Each number is 500 + 40 x the weight over its row's rms, rounded and kept within 0 to 999. Layers, rows and columns count from 0. Numbers have three digits each. The size before them is the row's rms in percent of the matrix's.

# layer 4 attention key, 192x192, rms 0.0904, rows 0-191, columns 96-143
074:481511622525517551467474473519470542508496518500497560520460479502539435521434490414479470501502528537535496498500522504525458433517503497487437
075:430498462580548508445513491528514493515535533475512483490492532507499439497492589528565477530447534556530512464508516582518501513526412470473507
091:493469565505523630462493503543520540491488495514514439490482509467554488522476507505470519486457520510465439561544469486555524466528474495498501
089:470497530539556468511500480487540441498482556498527508467435471564527491476477499478549412455493496532528521457489502565501482449481530528519422
086:487528465538501449503501512537515473489527527487501424461513561418527437502541525493562480503506539508483540491502474493435520532494489511579477
086:456468487437487526461491505497470397543464477519478506539526489484489487513491541459451479512507490497528505514540531459398522519536449521509529
080:482469460523511461475508507471547538538491489508473452587548422469440552574513480503437493511533501404492542483490555428490448552466543511480526
081:498485490445491528413493548555519474509469465549540592476537512541527524478421476472469573519428482504473506507495470483443520493461490474437547
075:499493542485466556483519519552461489516515494510522551424503479500541513463467526486478490559510496545540446563532494522551526521538485484412467
082:470502473530511499412568492515505527436473444580472492473462539526512440463508488424534483515519511524500481532460516496539534499547490484472474
082:487489532556536514452507512558505550533517530529515531438491472484505504530483605534498532520459507470470406628525525488498430538511548505496496
084:553502520505515508500451465497542496550523487475499488543509453443497542496529420526471561507503513443444534468448473447523421494464574497488561
086:546526501491433447588472554497460481435525540450485422550467586520492514464483458521581460472595518503476483439529431447554493481462530499543483
086:516515532479482486537489474449458394583438543493539519487420533468509476481494511513505413543555439542514485524499450513556492558436498503511525
084:450558459559511576491524490500536485513509553505487475432472454506496565498538599565485491518426492527512458551510479584540491471480478559557472
092:492502473505506455548477512460480455486488540530508487487484523553491483466440542466505532453473522489445481510479517501515515481550481455519497
088:484492516504529499523493468476506561519477529501523453508480473507445474454573611596499480502465495439513574473509449480548501527510530513528499
084:534499434523466508532495522534487476541545540434496470454510476488452520483504436492497560458517521514494527467472504473499474535458569487516466
077:503498498498507600493450518466619564474509411499511524543591441526451531520493406544447588455434482504480467479483493418547470493491532487559570
094:523480532476532527528516544500476447548524477466571454506539469452518509471468482570477545515519505502475453491553450494594499497467489491458512
091:506513459479422463529457427566492465506514446541453533425518513487428469409516419472521477548478452506461557498504553441424534499531502531592469
076:488465437498481459511467475495519509539513465474487427503560487464493510517534500540464634490474480474504512496488470471489487563473512459552566
074:561454512512526472510538500504511534543520448431479520494542485526516548510506410466514578515502505431444534466544479466456513522496524484468547
086:564518470521516485540497571438497523493495563463528471539481494424525520535497517591481532484465470517437486494532484519501478505458516460523573
081:466512490484522537455513465563500459526535537563518523515492533486472476491524540564487466523485486526541487494511496534552516531535478496414487
087:439485503499460539502529474466528439527478516576516443520534527580503457464505565532460429581506466551566543453453536535471477547518488465549542
083:476512552486530522564470565486478469544534569470567487455515534544503423460500511466541465459551546530521467503527493515579488553473457523485507
083:571513515540524471551463535498515577494503511438496466514466494451514558529537468542545550451533500471493518436527454451547493497447567500494508
086:529521492512497423526544508498542583463539496456552473467491513532558567546495524490510544507459516477541526500489458508568505477454541471488475
087:585440501509449460534478516447458482540478452426486482472519481432397574446506518471506564462523492408456518504542490432528435487500506513537509
080:463500500475529496532480537537496421461458489495507485472521532497591443503517467529548436486517516532572512442473521549451549494467475429384468
082:531491553530523446494486538528465533446503528509482498480464505530578473466475526476531442519468447518522498597501527523555486410516477496532431
062:501483470522589498474470484466492504447412487441509530453531460507491502476506496447525544488505480494445486474454492565467529426516462500518455
072:497528537509548560514482514574467559526399535494482483514554467494535450504512436498465420543500492426466507545538492462539559479518491544458434
072:524488477527419564469524462522512616526517443481492443535542383531495564452475509557495534502487505485570480501568507427552454508486558504477539
069:507474546536528465478508540475508485518401562489521528610500550469469508530574527533459437557475498539496444553505521527488456570477475505530540
081:499458504507427522547518479503489511480455432533484501502517496564410477455549503522466580520535535569471452530566547423517502482546501504495454
080:511400423500450547518462424540543543492421476551489413521504469551478493516446543511507584480460478470506508507470418396545416483515459554545465
069:528428519492473473478530447445540433495471502515517592458445501473543534530491413492492593486447548487472528459461490554529475485484541478478508
068:513498427528553526561508452428541484504485528506460587426479447507446564495502462507497470482452512467466465464462484535499570509471449448526466
067:476587564474492525505493547499424555480487549466516545477522528506535481472494473502547439506526471547566485510485465533511585486498561468474484
074:482554446531500481507559547480503464531478472543531617553460550465514578492531492530522453490535424509634449492492518545475572516450523485509530
072:479524493519562461533502469418456363491502535512549457500517524461487418478477520563536431512489518530527518470471595574537531525508452444524560
067:524420562504477448551506422491504482533506474493476490524447493600432500510495537536528488493495450546520497471427537477501454519548496541547542
068:524421564487503519456484496474489482548538505452483461554511423519454461456527491481484548496459501494430490486490557503527462523488478544566500
079:492532490451450523557473529527457498510431496503556487461485522584500440503505519465487515458540499553565498573524458494523517437494545498509514
073:442464610471499511452497513499545452537540472501555495546481495498582485521447470497483473508491500503558538479555491498516465567491459518506486
067:528509445460483482478494539470534469518480453459533527467488450444531545437505422477510544467500514489514562501588517485520488528509579459449503
073:509492488545531465456525465517470495460568552438431506409511497410483546513555440490534557440484613428443524433555538526498496477521489459488474
070:498464468503472523494527480554497465509462453496469452514518515515483514521450521487445529526520485537471531495463477488516465524503511594566566
071:541469440507539444507521479488528449494464502483504510492491506422461509498570519462500603491443563438491427499506512565504436512480451461530534
074:557469421564566469536475551433494512514482546477440528464505459478439546511517524521527564481466537462506479530479462496492490403468455457498540
077:568476493497538480502528445447476429519475522458471486464542474477450566539530443546491570468417531492502511486513505521491429458517526494526527
078:503500494492534538440500551596485553509599456431505508511542483502542541495438532502548518525470510465481484507570490520518481489519544487465514
069:535563547498549480515477520469510501451491518531516483495504542482585464525508549467535445491512503536580460460484424495509532526476455415463446
061:516499485485467511475491517467439428526436446531526500492507511461570509549515485465484504484477530523510522513538512548521514515497510484447497
068:500421520508518484450511551467550447552572553470447534480479458522465507464518439512524536492495517462400479483510586550503456524494439468537495
073:464553472488554528491423532471458515468486560527532570465528533518525497515570500467491428497580522495521513486526488517502534511479520359451427
067:527529520534499535507514509457475450497430463444478537461479444481468513413529433457542582520479600530557464478500493528458591476493508490511559
075:447497511481447504436507605524485500460529402524575494541493512505552436461502466528526499476536499545518486491555570544514518529501580465455491
079:523462507487493528508457498433549430480467487450475461448481514492554462495496405440527559463462494504471519509513520506508390497503513424489470
070:478520498500460449464429490448520455470472440572525513473477520480502516463568459489532524460514547477503455545535550495514498535509520427482470
064:564537454518422434474553398561564449477524462512456541486462526507421510552517473497460537488430535520478445483496464504514513532520417453515503
065:461486565465476557526560480530485564583530448468468526539535466547463439450484454505505421496556433522516524518479516417490526485510471558484474
104:491497528515501448593514494453521539535547532534478531541515555593452509458481455517496520485505521565443464552516425454531415520523487455507495
104:515489493477527493485498489511495589523528498522529519552470511472523509486485499504469487486464523485502490506515483470523478517491504479524515
094:505514576542528471514506515465510536485544499496508484488485565457569533551519454530528542507487504473448469520442497491519437434485513484532465
094:563496548517583468500540469494479545521535510482573501528469556487536547633499526504611500502476516438527479414463455542482447505419463491495448
098:474546505492469559512526465472470518538549506542506524558480498511496489447548527517510464522535493511568486489502547546526450551515512520441500
108:431503475491492516517508469488480520487511487532499484468480480543403487492497506475527441487486523539503490490529495487496485479503512500571433
111:509469508502523515465489511509511550465520476554519486505527522497554529519472476512535494470479504477493468521496508497517465458511498515466530
100:536538492571509449500516482487481476450499523471446496526523535482462511505537518487544528479531499458495503461489464470483495560506482506539451
098:564438480523464502527485491455522482482453471420429456535502451521418502471503487517455505515488492489440509535505520475451500514512488521562501
092:505455479502460448526519541521524434498436502411452474541479526489456535491492458465432525478540510506509517551453517497458519528487480511574552
101:485491482462573499457488531511486557489538498481485533547503504502556546578532510521543504489454507485533495512554483513503476534420520494487524
097:439533552454482542507480455506502503550495521527530543499456475563499495490482479481518464518518537509531521538525505524518425448513486476475441
100:438471549478543533550478517502440519572527508564498511514503507526508514525502443494448536475476523507483472479571524458516479422516523513418474
108:526507509514506516509526506484473530488538542505553517524492539504548511484504491510482523495466506478491476504480466523536482478488494482493468
099:540497561500488523539476498496479535523502525501517490450520511530557449485503504500501505530513449576531500526550494497467485494503524467513525
091:522491490535469454475501488534505490435483526451446494539518472453461447500565539538496527484485431492515539582486534468482521535491515526541600
096:525497495572440449525503470483490374463438538449453510509480518480413481507509513513544500476532482517514525507475535455484498530542502520549473
102:463510470487476539510505497511492464494476444570492448495538495567445524458518488519438424532540539531592524571498536528477540474485485430503575
109:483527531495411503543474476466493406490450473569484490430543527528467466413487448467479467510502503536515495553480476497519562549566481483477537
104:430517509533506567519517478473496460517473425519431624564460464555487462485587527520542470508559523510475505511516505482520434522510491527456445
105:470476458444478546465473532521542481537437408475465467447536464489462472454568476476451488493525498476505513557502518512476518447546550515547552
098:452537499518508549523503480479490485521484507486541514407522538473490457519578508471529446457469495487473510429551554500499435597500503493503483
099:467517575521515534519531499527486559536531510575511519507418550537572468533513528472530448505495502541555441499504489515512481471463542497434542
104:577473538498501548545520499544438447518494518509558563503515489498559536512476480471505546514415519515531494541542492458539438530502513490401571
105:514486432564472441483508442448506438436505497460492460549505481502375507490457518476443478542534494484460525534461508528507502535507488521592512
099:554448448513523422416457566539541506433517492438479473548519498480472558532490492519518567459481478446465542505457501451530458491483543499527466
104:447473546483503546518494467528488426509498396499467489531559480475497445492539533496462501574481498517533471515498497529476547563518516484438618
098:517525537477490502431474542508486486502495495493539448458514522462587525456519483468492507458427506530592450449524505509516541534489480431455557
097:574526469525491412453543495476522453412474504455464425492506500479439493543471512504509501489510527488496522508473515501476525500491477520580503
100:454458469455438554494502523491491430500457484444478532519545460496464491452511556485458507525504497518543542510491504528524569485534521512524570
110:486468467493509496495471526488479537528512485465528528527550448487533483434508530516539537439531485514535503488501444432484504550507516496464514
097:509514467549516470509494494487499453497518462524495479450488535545446528497519507482492467510493527494515546445441524520491488505516472487508417
084:569527434536498539495501512526508499428573498541508476439534531480484519549488510511494502492509529536524473512510490508511488512494465489418525
091:505509468576550458477499485471516466447554523476452504483463546454539491543520526538561508456522507449467521465477498545463478443479495492535476
096:467488443486496532485499503481547468486515499492452435517500454538403516514457453496417485467542552511494529491561494471473458478542463515552426
099:539512458516484450431522513513499489443537489518531467528484536431466514523511528489475506514499472472459500509480496550509499525471495470534498
097:429501506465493479497495488514488510550474494526491528519505551459533462481554459543502555537484450467479433503517521489484523492467500512485610
090:529488565492497523528512514505459539502442529520523547502547473501592461468541455500559496488471474469497516538475515490537498551527530514485477
090:509517448462452514501488547505472467429544459491517455471509484466506494479491538488500477459547512517562473500474505507460556465492508483527559
101:442473484455493535502493472495536475476487486477453502509488453513477487520433516497474435521518493480484515494516531506492446450521507526555451
094:438509490489483450503498477483489478522505519484492518529469484539409504532546486514529515463476528446413523478513524494535481486475482554562447
088:437502491534514484524517480504481487496542501496476500463453533493514483536471512541503494498517508516542473485520531509472474484462505490458482
086:465500505520555451526516491485546531505449491513538494567513533496472486510488533479543454519474470491536572498464510519566477536478486468539474
085:548522428510488487486458482545512466415539491448497477469527453466501513497483524549506535501452519511487490482521513551433452451513459565540502
092:525522440542526468519511492488475539479468510495495500477466533478437495454505502505536456478507541489482495496476470519488474468491489491603438
098:494548468569452461484538465519529461492498494487534500471523450488394493467554479535493541475508512493509495575554462521473524519562499507513552
088:524547447576520502479540496509490509414586511491455472454500502514518525545491442515592492465484510477516506459494486521503489485460499507507445
095:527571464578483450500494523448525480476483467553521488470476480523399452443482500499479469558492495509518525619451492501536560531545494491512501
095:473556442551505526517508483460507437474538473509457478480527498515531420569506546510542479552552480493497488451511526532458513493505453538538563
101:489493602489516552591520501506518523539467502556582502558525518479512512480473515481447506500539500531558489534504484505528491494532490441443484
098:453517455515421498557511481511525472423496502461484464404508502554411524504516491491492498486518547552508478530494526483481497491514499532565451
105:499478447480486435481493500513514470515489505457490493455501486499390512489528506460526535494523496520486514538475491538474516474479505497580553
097:540493531514504451504529552548460498526495500493538543516518517466598496495542532496539534489451547463504490527457448507525513555518494492475599
088:529548497588512445519548490497476529509485528514573499508511541499481471514499514507604536468483526498462504513453448553506468511478519489542452
090:475495450430523547482469538504582428473474466493457422537516441574434514472512423425403468469571524498552580486486559480454516487516440497528514
089:475511500460497455511521508503443489539466531527522571512489528505559461479515519512556525497477474450425533462496501480565509528479536497500543
095:469510491485497503454504479457459564501575492536455505561453543539553469525450489514464415598587476481502465534478533496506491492461477503541487
098:468505452526497505506525505510544482447524471506489470468539477505438495482483524510496477550528508492480507464474511494486501459485436497523513
090:491475455505460519495504511461481447512577472467416447433499468513456542542501502526470525478578516518482469499519508493421526498508476528536531
090:487428542460515506516574510555493492555434522488426527491507515474544579512548449574517594525479565515444490536526482485511403507499520526523523
094:511508455511457490494497465472510483447498498483470473444506463523424495489503552475500481478507507528504527465485480535439503491500492508568454
088:517507571494551456472475518500493518513516502460553521561468536464589515548503475561552551492430505445419506511516489532486474510453545499414470
094:522539552440471569518520524485506486552442536523518566533505439552574480520506509507480526514499467502505528471522478478543492477470552492441533
092:573488561518515499454484507529515492513435526505555584611488502494573515452533501488542522520426458494519526535455433532536511539505478501518539
099:515495437485501518495497514515499455490505531520479493509490511523441490435473453476503411464485499511501474506496544520543499456531501509554420
090:430507515485578512437578506540438538530536496511479490549451523492515533584487442551435510408477521456500472492536550494570491544492498532457466
084:479499527487535575565482463507488503513480440510523470478460493455457407554490506490446486468518538495488518512535438515485526560494466492547536
096:439498537549526452496525446451550491486503505432473529481486466520470521544535540491522561520527514494473524502493528510445475529474453495570491
093:553516520487501531545514538499476510514521497466518472496441518506516496461389493528464525516448487569447483482523447465556430430447539526510438
086:488531502495495535444469515528532543521506496491456493545516512493562532527572525556476486498525472472483473529516447459506439445502496497480545
082:496520503472489506516508540494499561485435460512492511499491441529452456521496484466469383452488509581523565510487509495515522456477502499560446
083:528473440537470427463469498449513469450490533462445429481518457529456562477507496511537507528491492418476512478500503484479443500545495523586527
095:525462588514559578484516533496511604529522500512487563532488507484570529524504534469462483498491529504484479480502515537509493509476491486431494
088:445499524490465517468520469516569551577467501461483533495562441484535543494472512440424490475503544473548539588507547542476483511477484531507468
089:496514485429525568536472527504438516542528445476503491523443513486514445522412463539436485510458521510492453507527447474464521544468488509503470
088:513497572484509534548488485533490455484470514561505551547493469441471402535534495473449511552549486528557518579470528531491542488496508509501442
096:547502468466480531517511520513511541555509498426542472498517443492577467470404501494473526501478501519513507531516482551494510444499558517535552
086:517501467498489442503530582501484407518523492485499489474501447483463528479476542549587516490500436450489456497502404518501541536539502458499606
084:497505507458534591512576526497467508494538530511517561528478512489509499506463537476450465535480550543558502501464501472534519495453475486454426
092:547502530469519500466486494493489486482524489492509511558492510499537451529527498489516486549523521497537460509513537499482500513429457509437530
086:437476468528492485497499457469523448480491512496496431471482501518417544519549537519535533571532494515493485480495507514486472458522465516551497
090:515486554463467540559461496519543591567466498468502567514566506472589558497519534514427531472489553519513538518510477463505461507478459511513528
084:496500454480469515464477469528481523464520498516467537476549527519461482518534506433471405467517524549494546527522570516511551477470443493495436
082:504496462553534430463552463435484467470550557518517480514492578550420594499491500508578505518483489479479428467477532525516495473542571507504568
089:452468483506487538478518529480560581550524470509492545506537387517541528518490546503456510475483522526433554468524453506475484487468524536454484
092:436534555485464473522518510497466429472534495539525448473485536552456415508555510491521477470492474499560531482487531504496509455531488471468500
093:617476518497563439522505545505460565437582511450537529503421467524553540536461512547557495466506490538477501449533452519483510532456485554471485
076:494486437525441429509495490497517382476461495497507452459503519509436550507530495518569575517533492451492501489528513506476453484607486502487572
094:573520526524517509504577492518418594511521502473489537412510525450565502526458509562501533524540550457535422498538511482507473505475462528471522
085:453507397510488479460523472512500466474521526471491435412505473554421549483504472487540518618519500456471497494517533484498498461557490507521502
087:537502535528491439467524536537465483424542572455480449458492504510564475526566514538579553527496480433503441465497478479537418478534466512462507
092:530505478467512583531482558539414521510527525493527556468424524479526439506480458486483439443480501565511426469490517438578493461402493510470423
092:469518500472556523488501497523497526465515510477525509462507531506588479505482478460496453525480550548547482545504545487534529484504443460443428
097:437520518496490509513458500514516445526456492511495589534538486471513475455534536455490520503512474526553592541533534512505582498488520435454540
091:562476480514526500558499527509486516529461492493540492457518479445590515535441476513514550459458520485460480474530456514474485572493513478457563
086:477512502451464537518500497508508483515508449471516575535488438496497427504487460458479457522501505551573517557517544509504561513484448481452490
114:485508471514462467536561440491443424497468532475569508506454534515534438485538487466497526509516508508494524573537478540524499535504463504481537
149:505477460598538501463520502475466489482463562528468528525486499456502490527482512543512518519512508464411521561520485438536432521462506520485507
150:596504480513443481505549517514502497451459498535515482477526512455483464469563490484448488521496450491487486564492514527546522525511531471549568
147:468518539482471556527488495485482451544463477580483446467549460520455492490489512493487437547522508529532521444514515480497531510543467508465457
143:470460480517625519523506501518493469557477481467480487548502515512514498568506432568509532487552498474430493566556555502467469509467481519473474
106:544522557490472507466483523483529570502491534556485518472479442416449540500461550512528464505498558498535529434506496502486531464493502515555481
138:621514536555482508504513569461513545485451557578478529463530472453486509479506516485577491507492484504515488464523460498521543455452497490477455
138:492518555558531497466537536452484592465491429521517488540485475453516514519498493488489473499505536485472549488394515491506474500497481527522420
130:550504546439492475474446524508549542504516449495519513510525483480496544495457504507502499512432504510569493470490472511451510484512511486523589
179:467475554533481533567585471459464510522494496507548465466483438463567476519556538479409440460526478516473435536430565521464472452550469489565495
149:527551464498445433539536435479529459445534547510471550467488580472473458507494541471580510485520472504504457470475469495503542494496492470467448
158:531471464548442488502551524502496539483504606497456501536526443431475491505583553556462473507495474522573436468541528484506498490488491517566621
143:460439474479463554510462542537483480579512498566460501573477459470440489498470476503419477512544526476487483473583505413571466503521495584520498
142:454495532502460515572536504464502505498573473513462483516507455436490468498514490558397489536488526564505470512461534487503494486601490493576568
179:531521491518494419480612478482470474483452458542502452477540452460475530491561505479494486483502530448490570487432493477548400493505441550553440
153:534551509382493487489465472540522434527473423486481500460516540529530513481481477475470529508498524515486484544450499471480495485554438533418487
167:470530450484454481482504396499528530524552555464516534499495527516453525523441536480502541487498510587546490459543464535467553494499517471561501
170:531540482478500492483433584537537470447487413548445446499550478474409447476533452509483480512543511417469535497447484431544502522541488561500524
132:509528543475502591488463533513494536518513463576497472479552496492531523476462487450511528505480496471550525415479424500530549532478519485388481
162:484409488486508603464499558493498491534442462502513480539481382518505443462527455475403447536589445421483497516444479469515502480526525524500619
134:456529578494484500566503462479479482516573430573512511488528509500505516529449501521486519503453505490552478470465491512503506456551423511500428
123:505492444447582481534468510523501386497439473437536490453520521546527490475498487482535494458529468505460499520499473504460491530519529535445482
123:550484516510517447506508528497495586458497471506526437452489532489499569486518525475539515478478538488569523514455480576514481446507462501516492
113:544527531553540492464464554515500584472530477528428457476486500457453557559501527562512514534487526494533510498487510520493531526470454490561544
143:510520481471425473506532448492527494444478499479511500429477493550446508460459505433482472504472564518497512531474487522494475442520468487593406
158:441441499498452558505521492433476514540514572442522499518478473584471521474506505468495445517479457565565502457541507585482525470493537463544483
136:510578470555467406452529498528504467437501513468560500508524499525565505474525512522537468470516488514512506565481487538508545551509504472459509
131:566471488555424541491469507471483509485502537617490534467543495450357534447486488487459510487519545520526496433513493483604493472507474502532489
140:489481425490554527501473521513468460566519602461463532533477534511502432504511471492482576517530471520482435525541558481478495498480540498437561
160:539500488498509514486487440479468497575490533476504515498501536492483528548481513514500538498485563565483479563589519492486475435482460474518483
154:521499469549517410497547491498494516462537530462478518498459502474439528561493526568474496517466530544490489587510528520454488501491470487612572
149:472541454570526465499470528463509569436560512515454487521484526463447502507543520527519503453519439461487459492474502521473545511479530474598525